config.yaml
num_hidden_layers: 8
hidden_size: 192
num_attention_heads: 6
num_key_value_heads: 6
head_dim: 32
intermediate_size: 512
vocab_size: 766
hidden_act: "swiglu"
norm: "rmsnorm"
norm_place: "pre"
norm_eps: 1e-05
positions: "rope"
rope_theta: 4230.0
rope_fraction: 1.0
qk_norm: false
attn_scale: 0.177
bias: "none"
tie_word_embeddings: false
parallel_block: false
init: "uniform"
init_std_qkv: 0.0429
init_std_o: 0.0107
init_std_up: 0.0429
init_std_down: 0.00658
optimizer: "adamw"
learning_rate: 0.00113
beta1: 0.9
beta2: 0.98
weight_decay: 0.11
lr_head: 0.00573
warmup_steps: 236
schedule: "wsd"
decay_fraction: 1.0
decay_shape: "sqrt"
final_lr_fraction: 0.0
batch_tokens: [8192, 16384, 24576]
max_seq_len: 768
doc_mask: true
train_tokens: 150300000
max_steps: 10340
dataset: "wikipedia_en"
Each number is 500 + 25 x the weight over its row's rms, rounded and kept within 0 to 999. Layers, rows and columns count from 0. Numbers have three digits each. The size before them is the row's rms in percent of the matrix's.

# layer 3 MLP down (transposed), 512x192, rms 0.0552, rows 191-213, columns 96-191
095:510479526512507533471552487441514507537482532493531486458488519537505500531487466494493498490446501508514454513492520489504537471529527443480474536477521521488502493496498494542492457463518478497474542486520496501490475522470495496522497534530484490536498458513460494467497512496483477467
098:511473521485490518539488537486496550493531497464475484498494494472460475507498474526517512500475486503487502501482500460495523518513527539537498476533488509483481521512505491482521499494488525501505522517502482527550451487478515514487494506536498482456487485495529489546521512482525505514
097:469512481493512519515493467471488487461455484471522479495480522531499566522445510446487462474483507538544524506482481478508526514521532510494446504475485497496506526520478537492536475524482514533482495543433437472518499467461454455500486481474490497519493511503481505491503509473516513482
095:498515461513484483511442498534473474501521491458455493473518506474506493511466480556508539493541532504507485460522537506512499496452490488492476536550509556512506457474528492469468483519515500526472489491549512496484525527491508492472460533482511502498496452464534493498486488507513548513
098:493502480485520487478535500472508488466462485527520460501486497455502536524494484460480518470477511472481468536504482544475500504468535490488483526498518472499505493502498527447514491472518471509503527510519489518481477474422504513468538503462460479479475519532508510506467494532475485487
096:493481552536493488508505468449531504487457503494484448514486512517490501486505545493486507501537491475456529526490514482528476503495462510524499475423511536462502528540476499518507471470464511497507490485495512483462532558474489543533486497507474530520531471502473531467540518494499517495
098:496510465518477492465451550537478538498510469519484513479519487503493482501506473563553455493489508503505467454494490480497481486485498520503544553479505525447499515486474505469508505504544549507490473546467461499520500486489500516484494504537470490519512504498503465470519494542550518527
092:489527492491526453467479528453507504484502482531473494504484496517470521489474520504466518544512523517522478506537495523503507540486481498490485507435500476464472485498493502471528481502480500491480470461445474486490470510508481488452499458546500528546537482525430515509492505487519491548
103:542510508465476519524484512506518561467515493526539515487475477511515562548474565506513530503474470532539486460511483525529503492520508504517496484476522469453519489511532504468461507478489535512474451530525491511500491490497514487494525549525509501485491434500475479487535498522496528502
101:499481485502481524503483482509489514523483511493521470467490493535520506506493505492502538465461501462517490528476523481524515535524510486555526497494548515495506556512521541536487484458524452552531535493490450477509499482518472488516551424525470475510530535502515472469456484511500488493
102:511491499505495495537480533494511492477495515473534472496511484515487485486496511513507506506523507511484477519549498504492468511509495453479491491503501523505498464512481526489507500486470473517444501469508510441500458501501505456536524486483530516515535512533512489509485510488526545511
100:477446507497470518474485509515489466484534507432511511499498480471465498528492471476472486486530495504514511504520503494496494497483464511477459462532522509560524499491519526496502471471504496546528491511502478511528515504497486520503479526495518465426530521536510504498511460473509486430
101:557482558485506522482504511530496518482493484520478545481514497498516519515528491533543463519548522458517510486512516481518506512501520496490534529527506499511488495501504504456518485536516523475511508474508539499512513537519502511460498498471531486563461502516516514488531536532530503512
105:471536505525495509503498509559479512489470516472498500495463518494537524469461516500501457507525517543522481472500537513507481541479527497485454525501465497475471492555513530493510487499503473500515444503547457477486488529479500522474471514517515498516448470505509496516473507485484502499
103:471543465485517489505502496498508554545498485460513470514513514516540515536512495508467510500479504529522460480512489500519494516475505522513492472430528523522526527529472522483490523551471511508516512491481510502509490505463517487508472514504499500537509537522460475517556496435479508525
104:488497491536511504518539496528493464493561511522488474533515518458489481509505546514492514479485471556487507509444485534463536484528510504492501532534503488548470485507521485500530487521471495501517581449510530491469492471482487478523484480476516543498475494489495513501527465455517489498
099:488443506499511516505491473474528523503489502508451506484482494513526535493495478549567475486505496499496465527488440494493498480484490512480553491498544498551482495524492505461543524538511540463485523512504523545499500488524537526511499486501494511508484456461486488492480493536516517507
107:568511469507537487471555510500513470472478511550514494493479497489517526510481519508504501532541538523499438503481526500472487491490433518518501530481544516508517555483495524506502505532526505523510514489529459550499516484511491500509521464506524484498543494529467497471509490488506479495
094:458485489514531543548503522429560499455532465494520506525477518534478547506485498548513493507491519506505507489465471541510538481531492485498462518482505525544521574468511512474504450523504476525529510506433534476509499490502499479487538522483513497487505504484505513480478488513532525485
100:495481498508493471493545480505499470528485505495497530501477525515480506523501538436512525519467521497506498541488473460521503505495488548480564501482517507475557525453480479501444512473517476508511565510519520478480479515477510465540484516468513526497503478495611511482526519512495464505
101:530490481492453449491511495439465491516513518488516519517515480471514522539489500506501500504492454491517486492520493497476539474473529468465489508494503473530473502528506504504471452481497505484497538446500488519507460486502507533395538470475474526467557478483515526481518539465542458514
105:531555531509471485477504459495474513491476512458469460483519516512495477472516500512467433530527493518427462494484505535511487500498502531521469511514477523495496498509479502546513462485527509509472484508474524512471522498531480504507554496553501503530520513456496480489526492489509493452
095:548451500491522476487490467476484552478501470546483500469474502516497451494483493498494527527544476471523539519550489477515499531518532481544509518481514524495500519478506481542544479475511518469488515548487475478498530460493508490510466543505496523514536517509526538483505527530464472521
# layer 3 MLP gate, 512x192, rms 0.0666, rows 192-214, columns 96-191
097:473574504462513516494484471457499495509489526481508506498479516495503528500486522469523520486541512530520488496427493507494497524475531492550511465521506491498494522515477530514498484510472509501507449535503517473498487509450512539481534509469526513534563497505445524477523485521477533529
091:515480506469492509534490545479546492514530501538470494482530511558496517526498500506557505479498463491487475527513513510509497448542504462452472471515485520483491481471525535496505495504500478468486479516501464529500473500501455493485503490566486482466502512484541534500500505521571520499
100:522521508486496487476453509506516454524461483498536518514499530486527490527516535497466512497509490477450513505446492485463498529493503496492525478505521478503591448520494484540477487498498501505514507507546510505474470464476479499495481523507470502528539522513482463477474511475550446519
095:491522536504563500476491467497490517492503476483463508506501511510493500482518445522509466491528504494533503504511479490495584471497521514466526535531505460456478497466482486465517496486475558530506470529486520506547541489553513513469507509533488510462518538489482480512489513488482463486
096:504489530505497519488516504464560470517494550498527561536516487496506494495495530539462547481465465533518516502468489528496484488519497468521502478498544521528501529490520509497487528440521503526447502503508492547476519481460534480519493491506480499521531501508486481495485485517478530508
101:516550496523513515480491538494515512492466452510493515478512487510533504499455476520483465484483504485467512481494506501458536483524452492480502515472533530441540505497494483532497509486534489517507473495513498488528450464509476538501494511510485528477520482491526495538512470543482483487
092:499479503471483510510516524476507489486508468484491516496499519475480515424506509497501548506486517518516481469532518514502508527489468481499488558497456530506478496501489515528540498524490509450465494452532449513490540519514479499525509461516515536538509491506498479469452493502471506543
097:500509480460471502468504512469537495473453532471494524520449454512472474513482485483449501533512520535470465540537493478482499494515525517492498504507555506472479532514520494545493529491515471491528491476503528492446554506470550499514465473503493504519526482528544504485505537494504497462
103:488487504524513494478519511500518509495487542504518481533515496560479545506481546481494509518512508470501475542498493474453520487498517490508488534483475474493488495546502469541529513544537503477517511462491487531517494478489511523605527506504487510500481484516478514513491469506478506509
108:468493501521512510494492507475484466513504541484537498474508483512532490455505476458519512528491533469467495525505505514472500453498501499477459523469505516469480503482495498523518497509510469466494478463503484519458463497475507505487518543492456493547507513500482495490520510534538517503
104:473492459523496467472522491520525492485457507484519503483467474506467481579481493466463518455491472503481508497501493499469526505531493496513512507483508451485551465523522510495490518488461461517486492445497501507481487472508525516524473450539457493507506491474448493509482500498485487507
102:519536463446460527492530502486526559512490457521510513453498499424517488498483512503572508508449497490468532482470516475493505479514484477487525487485503500475499482533459535483457503517512511513485471502496497508548509465498503477522508508513483494517523481478539514537533503492488492486
099:479573505492510500487520498493545473480495484503502489515524525514516539492534549495561488507512526476477487479470545491522473492495510496504491479452498520479511530524464524525518530487468527455486474457511498499531474542516523504500506481509555512544472495502513497489466491508521507481
096:459512491507517501473513492524525512530539504500485479509459476473471518511513494461476504495460492442500462515485505510520525483509534545469512531519512484510543459483499470495469529456518458501483531525523502473446534493519511497506476492538536515488529496514487521485524511492480442469
110:481487473463504514511497515480507495501457523485489537498508526521469511477524447524480500495544504498469532500486525501517465504526473466504471516488487546495531477538492506529532470468466473468476524489502476494508490475454521547481458493482489566493497475433515490493501504516493505501
094:516519492476515499470485486495529467536497486481516485483483524518454463446503478533518486518499546527503542482475530541506459463498482487492474480501497552505513493498563491490515510476506534502511526504493480520498472517506525495506443502533512506477514467477539499467472478492503532454
103:502486456495507457505513520511526464490520506466495482524523482436543476459481509494466538503519511478479500522483502500457532494501493501521486504471493469543482497499481469522527479481506485532467495478487480512515487450549546529472503493474491511484486503478462480510524511494512524496
094:532482474516490529445499503472460502491466507528479488509481505470515498491454544519516465461577489488474487488547515490489530451467507454479462478484427480525467496505529496498509502490491499483516488465478501509526473534534488498537514469504526509493475509504485543464458464485495499486
099:499486486483514518495526506512496501474512473488516537528526512490545481535452524507506522477461488492506438525501512480505509465529454485457542448515509503545487530460515524482480482491478487519500531492499506467507443498490494478512483512514509521446480501495526498463461511465468475522
102:515518480479538490490544551498565473501479501517515495493537499510505533509482491523535539502518487492470473495524514467525494516530479476472496519469529545505489485493504494492487487464543500480457502444484473522478480515474524489484487489535499552482459554476557450460483490510526536537
101:519485495522487554427501498500508511502494499519543535512480514523501486495454526511497477514514513489505539474423497511496495503473492525488542527476491477466473486493502493516502489514477509506488468520451501508516467499485494502516535513495536474514470482483527552488486469510514502484
100:543491538486464480494499482508550527479502530538525486503484509512478570498472522529468494469473491530510533484500464508487442515518511486522486486472519516491525502566465555503496524527468535486532481493478506513480559511519511519507488496509502520522542484504493480528508467483533475493
095:496479556457503489470488496450521492501456526484498504544485515489469485500483482469471549518446485493498498489520516475521473549535554500507480482510522492537493516500527562538528463494532479483494503500519520478505486486491533499540480481484513463499481544534490489516500490471491489485
# layer 3 MLP up, 512x192, rms 0.0625, rows 192-213, columns 96-191
100:526525491502482500461522521489488502482494492481472545473464461503514537494535477486497517486498519522508505475522450444513502511465464454478498523516484497514500471503464523487477479473426536478499481472479506516506466479494453502482514489493533528498476491476521486472479470530471508516
094:498495505480491477463481514501500472466516464502482463509504533503538482505527479495468477463525507473499472481489495478502545479496500487522514487473468546513486504488488505533492490461503536479508508467503562506521491528520509468532493488476519498547501502453500508483534497491471518514
093:485552548490496532502507480523490436490490477483487501536535489512504518494507512524493495517505525475544490472450555459500494520481481521481469527519549495493516480503511474519470495452486552482520505495525498502473518461545473481445498479501456513527499510511485451529472437504520505495
097:507488522510497502527482540460534505477493498504515527517501522510477487467473472537556505482524474517488547479511492497505482525493479523516471450460499515523484517501491492540483526566503479464498490495494483456541507531520527513512542481516544493490530461488537493464496517500502486468
095:508479479512476529513499527489540485485444492527522524489479530516527529495520476516510521518525554493460496526469505489521516506497478504503511519510507518471493474491508456495457476503491484497495550466520486494515536534465519482510496520508442506513553459522496511521470529460461530469
094:484489475501463453496497505477501505506506529488507547553497470506468477520519506504497502424507510484516479539483469525492514486532490500530512509501520537545506515512508504506502516420500485518515476498536493543505488492509536532517453501529522468525476482481512495460537560468475516486
093:460532486512537540490450503474502513499494537501542520503471496507487529489489484474481503483537494504453517516491462456517512514499548511536526484525541479531463434482512467520507487473514468498520510500505528520477498465535534543496488515471494489470485508490511487503494530529532520498
101:478469515532512516498520487502491473506560479516537504493504496506503521464481493544566492501445457534510511452442523534509515466506511492515487481490497447548485471512529507492523522517496501478470479546495497511495482487500459504482527517527511491493517468467496501527513536505506513504
102:518517485545467498484526482505500471538494506523494429516471479490494503544495487518543504537538458525471507544517514516505487504484500519480507525503498477482509518506484546505552497550501481475474483445485540488479559527489432492456474509555486473531466484505501518529508464512526536499
106:470473500513511518543479521513507465477517528474527492487518498518469476468487485423491532530491534495492504511485477521508474495493512523466511528480512514482511473510473476479541502532456469478500513431537485471508536481462472484513504518478486479474498484503542476527525503544514491484
104:526479485480513499473508479476533498501481533518503502477490494507507497520527486525500511465507452521477488535555473464500505476483520462525500487471534465521544490504510539524495529489487481478466534485532513523462483483520495513487502490522486494497492523540514499500530521491460483538
101:495485500492469464498513534492500503538456506552521536468505520500503502489496453497514518524495529499482515478454508502484471474517497536507483532515508472479579483547478494480468505544461465487449487495471502491530537483472465467555527508502524486498525517477521525506539532481480495510
109:504503480496564489495505530466517562472510505499510497526534515500528490492521526511499498545513492533525491520511517476467507537500471522461509460482490489510497492490525509494496496521498469471459513487527494482515484503475545506511520503493484477503498505512511463508493538464485483453
101:521514460490463541518504492490488483546471471506524544505546522497513489528529523458517524507489527465488533499517435457509460507481494479520522449491504513512504533500479498530527486461503503465476498509480517450551480492504481525507504501462499546502478473486568464514519490492475505517
113:494481514538515505502507516493518453516473557525523474500497518477482497468457468487508503479508484526477466466510497487455510467526495491518511493503495524513553481535486546473524500512453533455539524517497524500523501466489510537522506485505460530458539509483506518480460480499514529464
097:507496525508487477469521506521515550459480462476444481548495539488503481500497552543531548516539496521533482514487539480484481556514481478492506499497508505508458501511504544451489473517495472503488497529524488486487509516540506485478513454523494436527477495493501522499571481539528545523
108:470490493526502472500509501520519524482529563516499462500496511524562499508475484512500504468535515474484498516473501537500545546497493537513505438504473482480513535467493468499486517550486481466470473467483488414486488508512506518501519492512508498524513498449480524520474516489494536508
093:530509510507485500521471511522498492544517475521507497462456505530498502471509478467522497513451498501520497471499465497432503505511556512546519515499509510495527501460515493514504495503498521505504483548480505502467510511541504521493525522487455451545510495528510500508513537560497475540
105:490477505488488528501527511471504538474489508500524519471494532470503512480464504483519509470529466455484443490511491498510483497502492451472493506463469519534494498491547495473503545521503503507519549472529530572469472497517516490511481519524490475475512481471521491473497503527505446463
103:480533482520478498516490457513472555544509464458457474458479519518509492519503471485569500469472507541481504490538455508476464503470515484508471534502484514556486527464468523504480506498487454518500502493516498524473484487531489533491506496508513508507520521486479503480517507551530491482
106:464503494459487520511513549492519472535483510532509549504475498506510532473471467498520559507481478502528540498546539509539527433513502498493475512473488459525537491471529530510500513504464478513473478544537440488499527488486499493506503526490520482485458555540494508506465516495472474533
093:475480505519518520499487543502507490540482520507532503492516509455479515518468487472529498463495478466511518500511495526441527502489544522442468510490462506471523500493488469539509486497538506504502477507508473527500483463485500471502552517488537489507483490462483474502480507496460496553